Weights of a small transformer language model.
Size: 15 layers, 9.79M parameters.
Architecture: LayerNorm before each block, rotary positions, no biases in attention or MLP, untied embeddings.
Each number is 200 + 40 x the weight over its row's rms, rounded and kept within 0 to 999. Layers, rows and columns count from 0. The size before them is the row's rms in percent of the matrix's.

# layer 8 MLP up, 512x192, rms 0.248, rows 394-465, columns 160-191
099,166,284,169,233,158,263,263,139,146,176,240,174,224,227,223,150,297,181,196,149,225,246,224,243,213,187,183,175,177,189,192,211
104,150,223,191,212,181,218,201,223,189,153,241,117,223,169,156,141,167,251,179,211,146,212,201,119,134,277,243,298,191,184,180,182
097,231,237,189,192,138,211,251,216,157,265,185,172,176,249,237,233,265,185,184,227,170,183,221,173,164,142,193,209,122,255,215,182
098,210,253,166,228,194,249,175,213,196,185,214,269,181,143,127,166,196,159,184,205,152,163,262,204,206,206,209,239,224,184,251,235
103,194,82,238,161,241,259,200,255,163,199,251,197,219,228,173,256,194,144,175,174,239,187,116,213,163,167,216,187,262,283,167,222
098,231,203,161,164,193,239,182,176,157,216,225,185,199,174,240,185,238,164,280,132,235,219,188,222,149,172,260,212,202,184,286,243
103,227,200,236,223,215,209,240,176,212,171,178,190,193,147,243,220,130,165,203,275,270,189,177,162,158,193,266,300,198,287,195,125
095,145,220,169,213,169,171,210,228,245,200,211,234,139,144,236,183,158,219,210,209,205,290,198,187,214,210,204,213,171,168,234,271
098,161,238,149,244,249,155,218,278,159,187,283,168,202,207,164,168,206,197,167,182,236,218,205,226,188,260,202,145,137,255,198,153
096,203,207,224,224,186,226,137,243,197,133,252,224,123,191,163,241,247,164,153,235,205,186,197,204,184,175,237,203,239,181,212,229
100,274,173,145,224,178,148,159,187,238,208,140,174,258,280,150,196,167,203,147,176,218,230,186,215,136,152,259,269,166,180,255,147
094,283,224,243,150,256,119,136,185,221,196,157,287,272,129,176,301,245,220,93,183,190,170,203,144,192,202,221,226,195,183,169,253
104,200,225,163,177,168,171,244,256,179,271,162,126,170,237,153,201,172,171,121,241,136,248,132,172,189,206,185,264,209,127,190,200
101,173,205,154,262,195,212,156,221,280,182,155,205,197,240,199,147,175,236,174,165,208,236,178,223,203,186,198,234,188,211,200,177
101,233,248,181,235,153,193,220,205,250,255,235,102,170,200,221,192,126,240,176,223,215,204,196,119,219,198,241,194,182,182,235,191
103,185,208,231,228,205,206,136,262,149,253,165,248,208,206,165,231,222,224,174,250,160,253,186,171,222,218,239,170,216,259,257,225
096,161,274,136,212,187,182,203,259,154,238,222,192,127,241,191,108,187,182,200,210,213,190,139,237,152,262,223,229,172,180,148,222
101,139,216,161,158,204,152,298,209,192,153,215,178,220,211,225,203,208,167,190,219,235,214,190,152,218,189,160,222,171,157,163,300
098,281,179,264,246,215,199,203,170,255,163,143,212,177,163,248,208,144,198,173,162,246,170,225,190,169,171,234,276,178,186,219,102
095,149,235,188,223,169,219,152,275,199,235,188,171,224,179,233,134,227,199,265,228,251,113,135,274,232,176,206,211,255,226,231,209
098,196,182,170,116,214,181,237,216,129,159,198,220,193,174,212,168,189,176,167,250,183,191,169,211,214,219,174,154,118,111,165,162
113,170,230,228,196,224,247,221,180,248,155,204,210,219,185,231,171,117,183,175,228,198,212,245,225,168,220,177,132,238,116,233,175
105,197,127,132,138,202,202,173,169,170,264,256,178,196,216,144,206,158,272,217,282,160,247,170,305,166,198,237,188,213,202,152,139
090,264,232,176,213,195,171,159,191,170,231,175,159,247,156,228,230,198,234,217,155,192,176,213,211,117,142,142,152,184,172,191,268
103,154,267,208,155,211,207,193,199,250,174,220,270,199,165,184,144,198,218,145,261,267,195,208,250,202,199,176,207,194,251,213,205
097,263,163,198,226,226,272,265,234,210,193,247,174,167,223,208,264,251,248,222,199,197,161,257,259,238,235,184,217,135,171,170,248
112,192,256,217,254,233,243,233,239,162,266,174,125,160,211,188,194,283,219,169,226,217,138,183,200,263,124,208,221,150,215,176,184
099,73,233,190,202,185,160,238,193,204,219,216,201,157,283,223,192,180,167,182,161,251,203,213,98,218,193,180,152,101,236,228,171
102,210,206,233,242,271,229,249,183,231,105,171,206,214,233,176,187,206,217,211,224,184,263,217,154,211,175,101,198,212,168,209,191
105,137,270,88,138,120,190,164,230,169,193,170,278,209,188,236,219,219,286,190,217,129,250,274,201,190,227,201,147,223,175,216,132
103,200,179,221,189,183,235,240,244,222,195,209,137,254,257,156,249,229,194,121,265,211,195,170,177,161,214,152,130,269,177,261,201
102,216,213,276,198,192,188,335,182,217,199,277,250,184,234,203,207,234,176,220,198,151,200,260,233,193,135,149,150,220,181,285,256
093,226,121,176,216,173,161,222,209,220,215,168,172,187,251,222,279,218,150,312,159,130,231,206,279,218,111,245,137,224,151,208,162
102,240,84,255,165,204,198,258,157,169,299,278,218,165,186,211,206,179,195,268,142,212,170,163,230,166,186,194,145,248,250,175,162
100,269,204,186,239,188,135,242,241,139,276,182,162,178,232,236,228,159,238,185,215,248,261,184,196,227,165,125,249,199,214,189,248
117,228,201,180,153,184,174,130,215,124,216,189,200,113,213,188,228,190,246,179,235,204,298,228,174,190,150,212,212,117,279,203,226
095,202,243,162,142,265,190,211,150,167,248,177,185,221,213,200,274,172,137,199,196,214,275,228,190,197,185,35,138,173,168,225,284
102,155,192,213,213,155,218,207,288,216,126,274,151,167,192,162,89,209,178,253,210,193,136,201,165,237,195,232,194,240,214,164,190
095,212,249,239,264,242,148,193,265,223,190,190,254,181,213,121,179,151,165,196,176,216,219,233,147,204,181,250,202,186,188,151,185
096,157,211,162,235,299,202,197,141,185,212,284,214,193,232,263,160,250,277,227,227,214,208,186,234,202,239,237,199,269,206,163,192
096,195,271,178,137,241,137,201,233,219,196,185,200,204,181,279,255,167,95,218,137,133,173,227,188,185,220,165,202,200,189,210,238
095,227,146,173,230,208,152,244,139,159,217,207,248,86,209,209,280,245,217,197,191,255,183,192,232,153,267,227,189,177,190,253,140
094,287,193,242,154,265,254,192,253,178,139,190,182,262,232,162,166,90,168,187,148,182,177,232,165,214,112,223,205,163,216,204,275
100,202,147,133,142,183,110,269,159,214,169,207,167,221,231,224,217,274,181,181,180,184,258,253,198,132,198,146,183,177,167,191,132
091,195,156,160,126,273,177,210,168,147,216,200,108,179,199,234,182,156,185,160,235,220,214,209,237,189,191,119,218,267,169,180,253
103,211,213,178,185,204,194,213,199,176,242,267,206,109,241,228,180,179,131,159,228,184,165,224,254,222,143,223,241,184,196,214,199
083,182,231,235,168,217,281,167,239,232,160,228,201,161,185,156,201,244,169,246,230,188,198,223,193,176,241,182,125,297,162,171,154
115,146,206,236,246,207,211,130,211,182,146,178,153,154,191,189,246,161,193,237,191,201,254,180,227,207,261,247,214,173,235,208,179
099,228,204,123,251,131,219,187,168,203,174,293,176,250,105,172,201,266,250,291,208,190,223,247,195,181,161,211,101,189,238,241,216
087,171,164,194,228,241,150,69,167,217,212,221,148,246,206,250,181,212,203,166,165,226,200,140,173,234,295,229,269,217,200,242,218
090,161,204,247,195,129,165,261,174,204,265,233,130,129,214,181,209,161,129,208,141,212,244,205,211,246,148,215,210,223,175,163,180
094,280,213,96,223,187,206,213,217,178,183,201,263,186,219,206,232,148,123,242,214,278,193,231,215,131,223,113,151,237,207,235,204
099,153,238,268,198,237,219,180,208,158,216,180,212,144,222,218,166,253,252,202,234,207,191,127,213,225,176,222,248,78,218,250,222
096,118,297,195,228,127,157,213,223,249,188,210,165,217,180,188,218,182,163,137,233,224,164,233,200,196,195,221,148,214,198,128,105
111,198,237,216,170,154,256,241,261,258,268,246,228,233,256,207,155,160,152,212,242,266,144,200,229,234,157,250,205,258,248,221,152
099,221,198,111,259,213,180,188,206,231,187,238,174,156,224,277,187,215,188,141,183,205,206,215,187,150,258,253,236,210,255,270,182
098,241,218,150,253,174,184,263,225,182,172,121,206,199,184,231,262,194,191,226,137,235,145,207,207,257,247,206,150,244,208,195,248
097,208,155,294,243,181,206,207,195,229,207,171,143,172,175,235,192,195,146,296,255,221,237,217,239,169,193,144,168,221,219,265,237
106,279,177,198,262,218,262,142,212,220,201,218,279,200,169,156,174,162,205,152,240,199,182,267,261,230,216,146,204,192,142,180,172
103,270,222,139,139,165,207,156,143,184,177,221,200,182,245,194,207,261,208,263,161,202,123,216,259,210,166,225,158,180,243,125,195
097,232,215,194,226,205,240,109,203,159,193,184,158,217,213,241,172,171,216,229,252,207,211,254,212,183,289,216,236,135,236,246,160
108,203,183,173,214,235,201,147,143,234,255,240,173,179,218,209,161,227,139,140,215,258,169,155,228,236,145,210,149,192,196,260,130
107,223,117,232,216,118,197,153,168,142,193,269,242,162,152,176,187,150,204,175,166,142,224,222,207,178,204,217,155,197,203,172,118
099,269,308,250,190,217,96,256,199,248,133,233,210,256,202,160,212,176,155,182,177,239,202,121,158,202,182,130,215,185,224,244,224
087,276,266,171,134,184,211,240,246,177,241,221,225,150,227,202,221,168,196,133,254,154,192,178,158,245,203,191,175,179,202,164,170
108,252,223,227,239,239,227,125,176,183,154,184,209,229,240,196,144,230,214,165,239,192,190,208,202,218,230,137,245,210,179,167,186
090,219,196,177,190,160,204,219,222,197,256,153,164,173,188,233,152,149,176,199,224,195,172,169,205,168,188,190,265,152,203,172,182
105,210,209,215,260,222,215,163,204,293,230,171,180,165,165,178,191,273,235,181,106,191,241,215,192,179,164,211,176,188,165,227,206
102,232,233,201,248,186,208,172,219,189,187,218,234,228,213,131,195,229,158,224,233,209,208,123,190,210,200,179,239,209,257,173,255
097,188,201,196,234,203,210,144,176,194,162,171,175,134,222,308,217,244,139,174,225,181,222,188,185,243,153,168,186,215,196,215,219
098,210,201,177,216,171,196,250,222,322,231,157,294,184,169,125,198,216,168,183,196,195,226,248,199,234,157,299,231,193,197,165,202
093,162,162,197,184,193,145,195,209,190,275,228,158,196,244,190,200,173,171,171,158,237,147,177,150,194,275,214,235,185,185,182,226
# layer 8 MLP down (transposed), 512x192, rms 0.256, rows 394-464, columns 160-191
095,199,141,207,221,229,224,232,255,218,215,233,169,199,213,202,196,226,204,151,213,113,214,127,208,179,259,208,225,162,233,154,178
101,126,273,236,199,232,224,273,165,201,228,198,174,163,181,200,187,283,221,230,178,220,147,161,117,171,146,156,218,231,213,172,231
100,204,155,206,190,134,229,188,196,142,219,136,254,193,153,259,228,158,219,228,226,209,203,247,201,237,205,190,238,229,242,256,255
101,129,226,238,226,252,240,198,236,168,259,160,212,149,195,269,266,211,161,103,225,164,133,228,216,229,296,162,262,185,160,213,206
098,225,213,286,128,202,160,259,260,168,207,201,268,132,177,233,136,237,238,250,276,210,211,121,224,168,245,172,191,177,194,204,164
097,148,193,222,195,211,277,158,172,157,190,205,231,219,212,170,258,113,232,197,274,232,200,264,153,232,226,232,177,205,147,168,148
102,253,206,251,222,159,169,239,173,208,283,201,256,217,202,225,190,182,191,200,236,264,180,203,190,171,121,205,223,108,244,149,216
096,186,225,248,220,239,216,216,255,221,192,178,124,168,224,200,167,197,195,155,247,158,151,192,195,227,82,141,180,225,199,212,211
100,153,199,168,196,184,206,200,198,172,214,152,145,224,138,170,203,292,249,193,271,102,167,248,290,201,117,228,201,144,216,196,207
098,198,179,238,254,172,262,172,233,193,199,187,151,194,193,138,163,211,247,230,182,138,236,245,108,273,213,190,306,256,239,164,196
101,211,219,180,117,147,212,136,204,178,123,238,225,157,197,235,211,226,210,176,185,184,238,182,239,106,263,217,247,211,183,175,129
088,253,134,207,280,193,191,212,203,236,235,130,189,196,198,173,230,168,223,293,237,249,239,172,229,109,254,136,202,157,140,189,160
103,144,225,194,185,188,217,196,171,142,238,184,196,162,170,210,171,258,197,183,142,163,271,215,92,210,187,221,284,213,174,173,259
105,219,232,263,247,154,159,200,224,212,191,206,197,266,226,169,203,209,225,224,187,250,163,124,206,153,177,174,146,113,187,211,181
101,265,209,164,195,239,139,243,119,145,151,193,237,261,217,229,212,184,132,246,185,109,219,195,177,157,244,236,174,123,247,186,192
103,190,238,163,165,224,199,167,225,190,231,231,154,250,174,199,163,171,248,198,141,156,259,175,218,168,174,236,129,236,185,161,242
100,221,240,227,177,163,225,179,177,194,181,167,166,176,218,209,269,227,183,175,209,272,152,219,144,148,194,187,134,265,229,218,201
095,136,160,215,209,159,85,187,195,182,224,182,188,235,234,202,227,156,182,256,274,228,174,256,208,256,193,193,220,142,182,160,139
095,143,179,245,232,238,238,226,212,147,206,189,247,244,172,200,155,231,189,127,242,165,220,223,204,212,337,147,210,215,232,248,181
092,223,303,140,217,220,229,145,228,235,212,211,241,285,230,223,164,226,187,130,202,206,203,165,199,147,117,185,220,174,233,213,141
102,237,183,224,194,224,258,224,211,206,172,242,238,204,186,201,236,158,189,216,184,175,191,222,165,198,211,176,232,226,224,174,173
109,192,207,189,176,161,171,156,220,199,217,230,217,235,175,241,212,222,164,190,225,187,181,251,130,218,215,189,130,184,166,226,207
106,151,130,250,179,178,189,240,198,211,181,236,166,235,181,169,188,227,250,208,221,214,214,183,187,172,183,182,181,233,262,199,155
085,208,189,216,211,149,205,234,214,147,211,228,224,233,193,197,207,191,241,112,163,206,217,219,233,225,119,224,145,249,193,170,202
105,218,200,174,154,174,206,251,218,210,244,149,137,228,261,184,214,222,208,225,151,243,173,187,159,209,191,188,261,281,206,192,200
097,195,195,184,268,170,196,237,193,171,211,199,222,189,206,289,248,262,241,211,282,166,149,168,262,182,213,148,188,112,159,209,182
111,150,222,245,259,248,204,245,182,202,249,249,238,199,203,183,74,122,178,298,202,170,182,239,195,219,272,218,147,262,189,205,193
099,204,250,209,151,257,166,259,177,309,154,187,142,271,177,176,230,238,232,187,196,157,205,211,181,212,163,254,150,214,256,213,250
100,263,243,197,136,237,192,173,185,217,232,152,294,277,234,97,252,225,139,242,178,105,213,170,171,244,142,163,188,268,162,213,263
104,290,220,246,196,139,205,192,143,200,179,191,190,252,272,144,194,221,199,196,300,257,154,214,102,210,220,189,226,192,186,256,180
103,176,202,192,206,181,184,139,164,235,177,183,144,190,216,229,249,170,267,206,113,173,204,245,152,115,286,77,220,232,221,156,238
102,209,135,176,135,131,209,176,132,213,242,191,181,157,194,192,188,261,228,186,206,208,213,195,175,182,197,218,263,188,198,176,226
094,222,150,173,101,152,166,245,183,178,208,254,197,221,163,258,229,300,283,185,145,120,197,150,259,173,251,172,240,233,257,200,244
098,231,203,242,151,219,130,228,165,208,270,264,151,163,178,168,173,249,207,182,137,158,210,186,182,132,187,232,188,197,243,203,178
101,143,189,282,191,138,306,216,293,123,218,274,179,254,154,170,164,182,207,213,142,198,265,137,174,149,271,195,261,188,156,235,222
111,191,203,192,269,167,225,151,199,134,152,199,249,188,241,239,283,147,219,236,161,206,283,185,219,181,211,212,201,232,235,190,175
093,278,141,139,125,157,173,228,243,154,213,270,211,173,203,228,131,209,176,137,201,184,168,172,168,181,116,208,168,238,204,233,216
104,159,300,203,155,205,201,219,164,246,159,184,251,201,144,201,202,169,210,215,190,204,205,240,207,164,296,174,200,174,249,218,215
100,218,200,176,171,186,182,180,123,173,206,174,218,213,198,202,187,226,264,160,235,271,218,206,236,203,152,256,161,165,219,203,224
098,185,203,277,208,248,227,177,207,236,207,135,161,171,177,201,188,135,207,213,188,186,188,201,144,228,188,191,296,151,210,250,117
098,128,213,230,166,187,191,293,232,228,210,160,178,232,145,234,216,230,165,229,175,280,186,210,203,152,226,216,194,112,170,230,215
098,199,158,274,251,250,144,212,200,247,246,200,216,198,252,123,230,228,176,313,209,202,190,162,216,161,121,164,217,207,230,167,273
094,158,210,213,233,208,282,138,249,223,184,155,249,205,240,194,215,229,199,221,181,192,186,152,197,109,154,143,218,169,215,267,222
099,157,158,226,168,213,207,223,131,235,199,290,240,187,168,253,180,153,255,201,234,206,183,128,177,186,198,183,216,141,151,198,193
088,224,257,261,195,205,205,253,167,207,212,108,230,210,219,212,236,268,208,289,168,175,134,148,237,207,228,262,229,199,152,197,182
100,138,171,194,272,260,207,233,190,253,169,167,204,219,227,213,235,254,258,167,203,259,265,155,170,130,192,195,216,186,195,240,232
079,195,199,185,205,292,237,191,202,189,233,248,227,215,175,168,169,145,202,188,124,220,201,178,187,196,182,208,193,286,180,197,209
109,242,229,260,203,257,175,148,188,245,164,179,164,257,182,199,233,202,157,215,155,180,126,179,213,145,203,186,195,174,158,229,235
095,165,193,212,127,225,198,232,243,150,218,179,174,175,231,253,249,141,196,151,203,263,234,187,215,311,96,174,194,206,233,244,215
097,133,168,234,139,164,220,165,195,212,156,102,168,138,195,277,190,205,241,253,190,177,178,202,187,225,155,197,240,277,232,231,215
086,205,230,177,176,263,198,195,204,246,181,155,258,277,141,169,198,142,170,164,214,221,171,253,196,175,278,183,191,225,191,222,180
094,268,242,182,186,185,207,144,148,204,240,172,242,228,219,221,220,223,205,145,147,193,204,211,134,234,148,173,151,223,134,206,228
100,211,179,249,213,184,161,180,165,177,222,197,210,161,218,105,221,204,210,195,215,192,115,190,252,244,172,209,241,190,218,110,236
102,177,213,199,286,109,180,253,286,203,200,214,175,192,259,200,150,195,212,175,184,223,218,226,195,287,201,277,183,210,188,108,168
112,189,159,177,279,241,167,173,303,179,270,130,213,165,242,218,309,185,222,187,218,207,203,216,241,170,127,146,219,310,218,263,214
098,282,232,135,211,182,150,157,284,233,216,252,191,224,257,207,177,289,228,201,142,225,235,224,200,133,219,222,268,218,221,186,246
102,230,267,107,135,227,168,209,157,118,225,194,165,160,204,176,140,259,186,204,226,289,231,211,212,214,225,192,190,142,126,207,147
096,186,273,195,197,179,250,186,260,210,289,180,206,231,221,211,242,166,113,132,197,188,157,205,244,179,209,217,194,131,122,203,263
107,231,153,220,201,208,192,155,242,281,226,167,267,207,160,235,241,206,171,266,209,154,220,209,222,268,221,169,214,235,183,187,197
102,236,275,178,256,241,180,201,152,194,168,183,242,230,231,192,237,225,227,231,206,125,230,152,200,217,228,170,265,150,179,169,188
101,176,154,153,238,218,231,259,158,148,135,191,144,202,196,348,195,213,249,225,286,234,160,124,257,143,123,222,255,179,179,251,210
107,233,145,144,248,185,176,215,151,151,225,208,158,280,180,210,231,168,158,172,158,207,217,183,246,130,260,180,207,98,180,173,121
107,215,180,172,147,245,195,179,179,234,181,230,224,193,196,212,246,237,170,229,119,154,175,169,242,252,186,203,282,188,165,208,256
101,245,241,178,241,207,150,211,220,209,139,251,251,190,164,201,269,147,112,232,212,169,160,189,122,204,205,174,217,171,165,222,177
094,178,219,231,256,176,170,252,223,204,116,232,135,164,249,223,202,233,196,260,158,185,194,184,188,145,218,212,179,207,221,122,184
107,228,165,227,278,207,255,168,181,207,177,150,300,139,198,178,142,209,219,210,238,200,201,289,248,149,125,141,239,141,208,200,181
094,144,195,226,206,214,295,205,141,223,231,163,125,227,137,264,137,177,176,207,194,233,220,178,168,238,194,233,239,190,228,198,167
101,214,114,192,181,196,209,178,279,210,205,161,185,157,192,290,246,172,204,168,281,245,224,154,229,214,268,207,218,209,222,242,199
098,209,245,137,129,177,244,160,186,191,177,254,247,139,240,208,199,174,220,125,167,175,172,223,251,266,151,224,270,196,256,218,217
093,185,220,267,202,202,131,235,264,207,160,128,234,134,183,207,181,220,195,236,223,232,197,165,231,200,237,134,276,204,187,164,169
099,178,240,213,277,191,145,165,234,220,166,115,185,181,168,261,216,147,238,250,259,252,260,237,171,208,299,237,195,228,192,235,166
# layer 8 MLP gate, 512x192, rms 0.251, rows 395-465, columns 160-191
103,156,154,239,234,264,180,177,219,177,186,198,196,240,217,200,239,221,224,172,141,171,158,154,115,223,203,215,240,350,166,208,224
103,168,173,213,183,216,201,202,203,112,238,259,265,207,200,210,262,218,193,219,251,273,166,260,161,189,141,173,209,299,168,210,234
098,155,223,154,173,161,149,189,184,140,232,146,213,199,240,190,212,203,121,178,142,151,208,259,184,196,151,228,202,208,119,219,157
097,264,181,279,191,154,184,180,166,150,227,118,132,195,190,275,208,176,236,295,209,180,204,189,210,192,231,199,284,168,215,198,213
109,214,139,180,153,187,290,190,215,245,96,220,155,182,197,181,256,179,188,266,221,213,261,170,206,203,177,272,225,174,277,156,238
097,239,184,132,160,229,240,214,167,230,117,152,219,163,213,168,255,231,181,234,237,175,228,221,204,174,252,215,198,198,147,157,218
094,173,132,241,214,207,205,170,243,251,123,245,162,167,245,214,240,119,242,250,234,193,88,166,198,168,224,186,177,255,247,241,266
098,193,140,280,211,215,221,205,245,211,139,192,222,249,202,208,148,190,236,236,177,169,134,212,126,249,191,204,145,289,168,226,136
106,237,220,185,185,137,268,180,173,229,209,238,226,193,225,160,157,228,255,193,178,226,144,155,215,266,167,136,194,106,224,173,211
102,224,139,125,230,188,189,172,192,207,208,212,159,232,243,151,204,207,104,259,212,191,180,121,188,227,158,216,257,142,168,193,229
086,206,105,205,211,266,233,194,235,160,240,265,204,202,206,227,118,145,201,274,157,154,217,206,188,200,221,139,162,137,185,198,161
104,151,244,192,231,145,194,282,152,185,263,211,221,108,241,217,193,199,236,156,160,224,182,157,103,222,217,165,238,238,153,205,199
098,236,172,217,215,284,229,173,169,190,199,262,248,246,160,189,157,137,200,149,128,187,108,138,233,190,177,226,228,222,175,184,114
106,148,229,184,165,170,256,199,178,139,209,211,206,125,221,200,312,165,156,229,210,183,156,213,268,218,148,143,202,207,161,109,195
099,238,239,182,190,194,244,213,219,134,200,180,210,210,264,159,156,224,228,205,213,179,143,203,159,197,274,141,208,197,239,168,223
102,146,159,166,229,173,176,152,156,219,245,225,206,219,203,121,294,162,216,111,197,264,129,237,192,182,172,213,182,272,212,168,193
092,204,210,286,194,265,195,149,186,128,135,216,154,169,212,255,163,159,235,192,170,210,200,223,209,203,173,210,176,224,202,226,138
098,251,140,108,195,164,210,182,115,171,266,177,184,202,220,179,216,208,156,201,183,182,127,176,167,182,259,245,286,181,206,213,224
092,196,170,260,241,150,180,158,232,145,169,96,142,216,235,300,258,178,156,232,182,120,143,194,273,238,160,223,198,210,192,205,251
106,193,212,201,188,227,290,230,163,147,209,242,240,165,166,251,255,166,189,208,194,221,159,142,211,197,207,179,213,241,207,173,176
109,143,271,216,245,207,188,194,185,172,222,199,229,281,207,223,195,171,234,261,239,189,179,195,186,326,166,187,150,184,134,156,231
102,177,131,216,192,167,221,157,249,153,182,251,241,145,231,98,241,153,200,217,194,150,234,242,236,191,157,188,211,252,139,189,216
070,235,193,203,211,125,223,177,244,209,219,260,192,239,159,165,160,207,147,192,141,184,206,234,191,217,188,217,166,194,169,159,120
107,201,200,313,175,178,134,264,185,157,189,230,211,218,254,235,198,135,212,237,179,181,201,208,203,257,202,222,297,186,237,141,154
099,138,235,203,197,199,254,193,192,164,226,210,213,233,218,237,195,188,330,113,200,197,127,186,243,233,128,266,206,237,220,182,220
116,203,110,202,144,230,250,122,208,204,171,138,163,235,149,218,197,203,134,226,253,174,248,237,206,196,160,227,232,169,207,144,192
102,197,186,187,144,173,264,240,187,277,189,200,252,246,209,269,188,317,208,273,170,149,182,138,194,202,200,144,221,189,233,196,180
104,215,198,218,227,273,168,227,124,211,210,193,212,174,189,218,130,154,149,233,210,203,143,155,167,215,186,126,194,190,196,165,149
106,157,189,192,189,253,127,195,192,138,264,254,185,167,267,207,243,210,258,284,120,215,178,115,223,238,151,256,212,155,220,171,244
102,219,244,123,172,202,202,229,147,133,159,281,203,166,186,222,235,198,291,217,138,150,225,187,172,204,176,225,191,124,149,106,147
101,186,176,234,200,249,195,257,189,246,215,147,194,199,274,221,166,217,166,243,183,147,264,201,203,274,154,172,268,237,197,120,217
097,239,198,244,174,239,176,201,189,188,149,204,186,90,164,168,195,218,182,159,286,177,227,210,151,191,170,234,264,168,203,167,174
100,187,170,238,167,219,249,165,227,173,294,214,238,253,224,316,213,184,219,176,210,105,215,217,241,253,237,196,132,243,175,245,210
109,183,165,217,220,172,169,242,227,159,225,212,227,171,201,295,210,227,185,226,273,176,234,144,230,188,179,188,246,246,215,117,216
109,245,183,207,259,215,164,163,138,167,112,182,202,231,99,263,209,243,207,221,199,158,290,163,249,144,176,251,177,190,241,178,184
085,251,246,142,205,212,171,263,199,181,208,178,247,262,178,133,157,204,212,173,216,185,141,236,166,227,171,167,208,193,188,213,182
107,221,227,127,200,146,181,206,198,118,185,132,186,220,224,218,194,207,139,183,165,200,212,151,87,214,184,184,226,224,186,221,108
094,202,130,198,188,192,205,298,242,175,173,181,178,204,247,248,201,186,97,171,164,192,199,208,233,228,162,250,220,219,120,233,184
097,249,194,187,264,180,169,268,217,139,236,257,210,235,178,222,214,257,194,194,251,186,195,207,233,255,176,223,210,176,192,106,242
101,157,232,175,158,210,162,203,203,171,261,184,155,252,229,160,243,204,199,187,161,234,189,178,217,197,294,209,172,157,142,241,97
096,270,213,166,193,171,200,147,150,211,198,159,246,211,126,217,204,203,238,161,209,142,269,145,145,200,204,230,227,249,167,220,233
095,251,175,196,211,102,204,217,98,220,181,183,222,207,222,208,258,138,229,198,227,237,186,221,208,180,207,193,215,188,215,205,185
097,186,185,163,158,117,163,178,153,217,233,179,196,198,170,211,242,207,218,133,199,179,182,207,262,187,196,134,184,179,214,197,188
091,232,252,203,251,208,186,180,204,220,226,142,175,277,205,228,184,212,216,198,180,182,184,203,126,178,190,252,178,225,240,155,279
106,179,129,180,268,158,215,223,164,198,181,205,256,279,204,215,173,307,277,164,131,230,270,232,149,212,156,201,157,231,193,245,187
074,201,251,204,236,241,243,195,205,172,193,146,278,175,158,158,217,147,177,200,205,197,215,207,128,170,211,210,196,199,104,209,181
109,163,148,106,239,146,126,243,135,202,197,242,162,182,215,226,205,163,215,175,149,132,165,262,162,276,217,202,147,191,205,176,229
095,215,131,173,242,198,225,153,196,198,184,236,186,207,216,219,147,174,264,202,233,158,126,219,192,205,255,192,255,226,222,193,187
092,224,150,207,178,187,213,224,254,172,213,168,248,196,220,161,197,222,240,275,275,219,163,188,175,179,156,183,161,189,214,228,189
081,181,164,165,227,265,183,153,202,143,180,171,222,253,192,174,172,257,193,253,158,149,188,173,254,186,179,217,195,217,180,174,225
096,213,195,161,256,245,211,209,188,146,219,160,167,142,258,229,154,202,147,199,274,169,293,142,252,189,194,206,203,186,225,268,189
097,182,137,170,204,186,204,226,256,225,248,195,207,285,228,189,180,236,205,201,222,201,212,281,214,221,180,145,245,213,192,200,227
095,203,300,203,198,140,255,239,195,224,232,218,173,138,183,166,269,206,170,173,187,233,217,174,254,178,143,198,179,189,160,166,215
115,196,313,143,168,257,192,215,180,218,214,240,196,209,196,186,215,174,178,189,117,184,215,218,204,253,176,214,175,235,210,125,272
105,165,242,163,102,229,211,202,225,184,221,248,244,165,169,148,225,265,185,235,231,181,215,149,198,228,168,212,196,198,187,118,242
101,169,177,213,121,238,191,185,231,191,201,178,198,174,135,205,287,126,233,229,197,220,200,117,187,252,129,218,179,144,315,139,206
090,211,212,140,178,304,155,227,131,142,169,233,220,225,210,203,201,208,249,218,196,208,162,179,256,188,184,192,239,216,127,194,230
108,161,163,234,186,202,203,217,184,150,212,112,222,176,210,242,241,286,194,115,220,203,205,137,200,194,161,281,255,224,200,210,206
104,217,146,185,180,220,200,262,173,143,48,151,202,285,198,243,233,161,204,211,225,259,148,199,177,196,200,171,191,201,190,122,183
102,211,189,121,177,229,167,163,185,155,207,182,239,157,190,145,271,192,199,196,152,137,202,252,232,237,107,230,177,246,166,188,222
109,168,187,201,142,152,208,163,216,241,155,239,159,231,170,219,185,220,234,189,208,236,275,191,259,208,196,186,251,205,188,250,223
106,155,206,182,212,232,246,311,251,237,184,199,239,195,186,192,225,165,231,215,158,191,195,205,210,201,163,190,249,243,66,228,220
103,184,157,139,122,141,230,124,151,164,163,102,189,153,216,261,232,253,206,234,185,169,176,189,184,244,236,208,192,224,217,257,194
089,182,258,180,276,211,188,246,215,235,156,187,161,191,210,178,266,204,234,223,218,142,146,147,200,172,169,202,203,172,98,154,215
105,142,154,184,215,266,214,204,124,173,183,240,238,202,170,203,186,176,200,187,167,202,154,218,180,233,227,191,243,211,157,300,284
089,257,253,199,200,189,231,210,246,247,207,251,207,192,197,164,268,215,244,150,178,223,130,232,155,245,187,271,218,214,138,203,217
103,117,210,246,218,216,271,225,176,154,211,241,144,280,204,183,198,185,190,203,187,139,191,213,210,136,165,180,182,139,152,238,200
093,128,238,233,203,247,222,272,176,225,212,235,274,180,180,139,188,221,233,214,106,213,214,137,258,176,162,249,148,197,183,124,217
100,219,233,228,163,278,205,204,170,235,236,118,170,193,249,208,236,169,203,236,146,204,147,250,207,233,206,173,155,236,194,165,195
103,177,130,188,294,220,210,190,193,220,237,115,268,278,211,201,162,210,199,204,185,176,229,177,207,133,162,168,207,308,194,175,195
097,292,159,264,153,187,228,155,190,193,198,149,197,175,201,227,220,220,158,169,167,194,136,173,192,204,209,243,191,158,196,224,215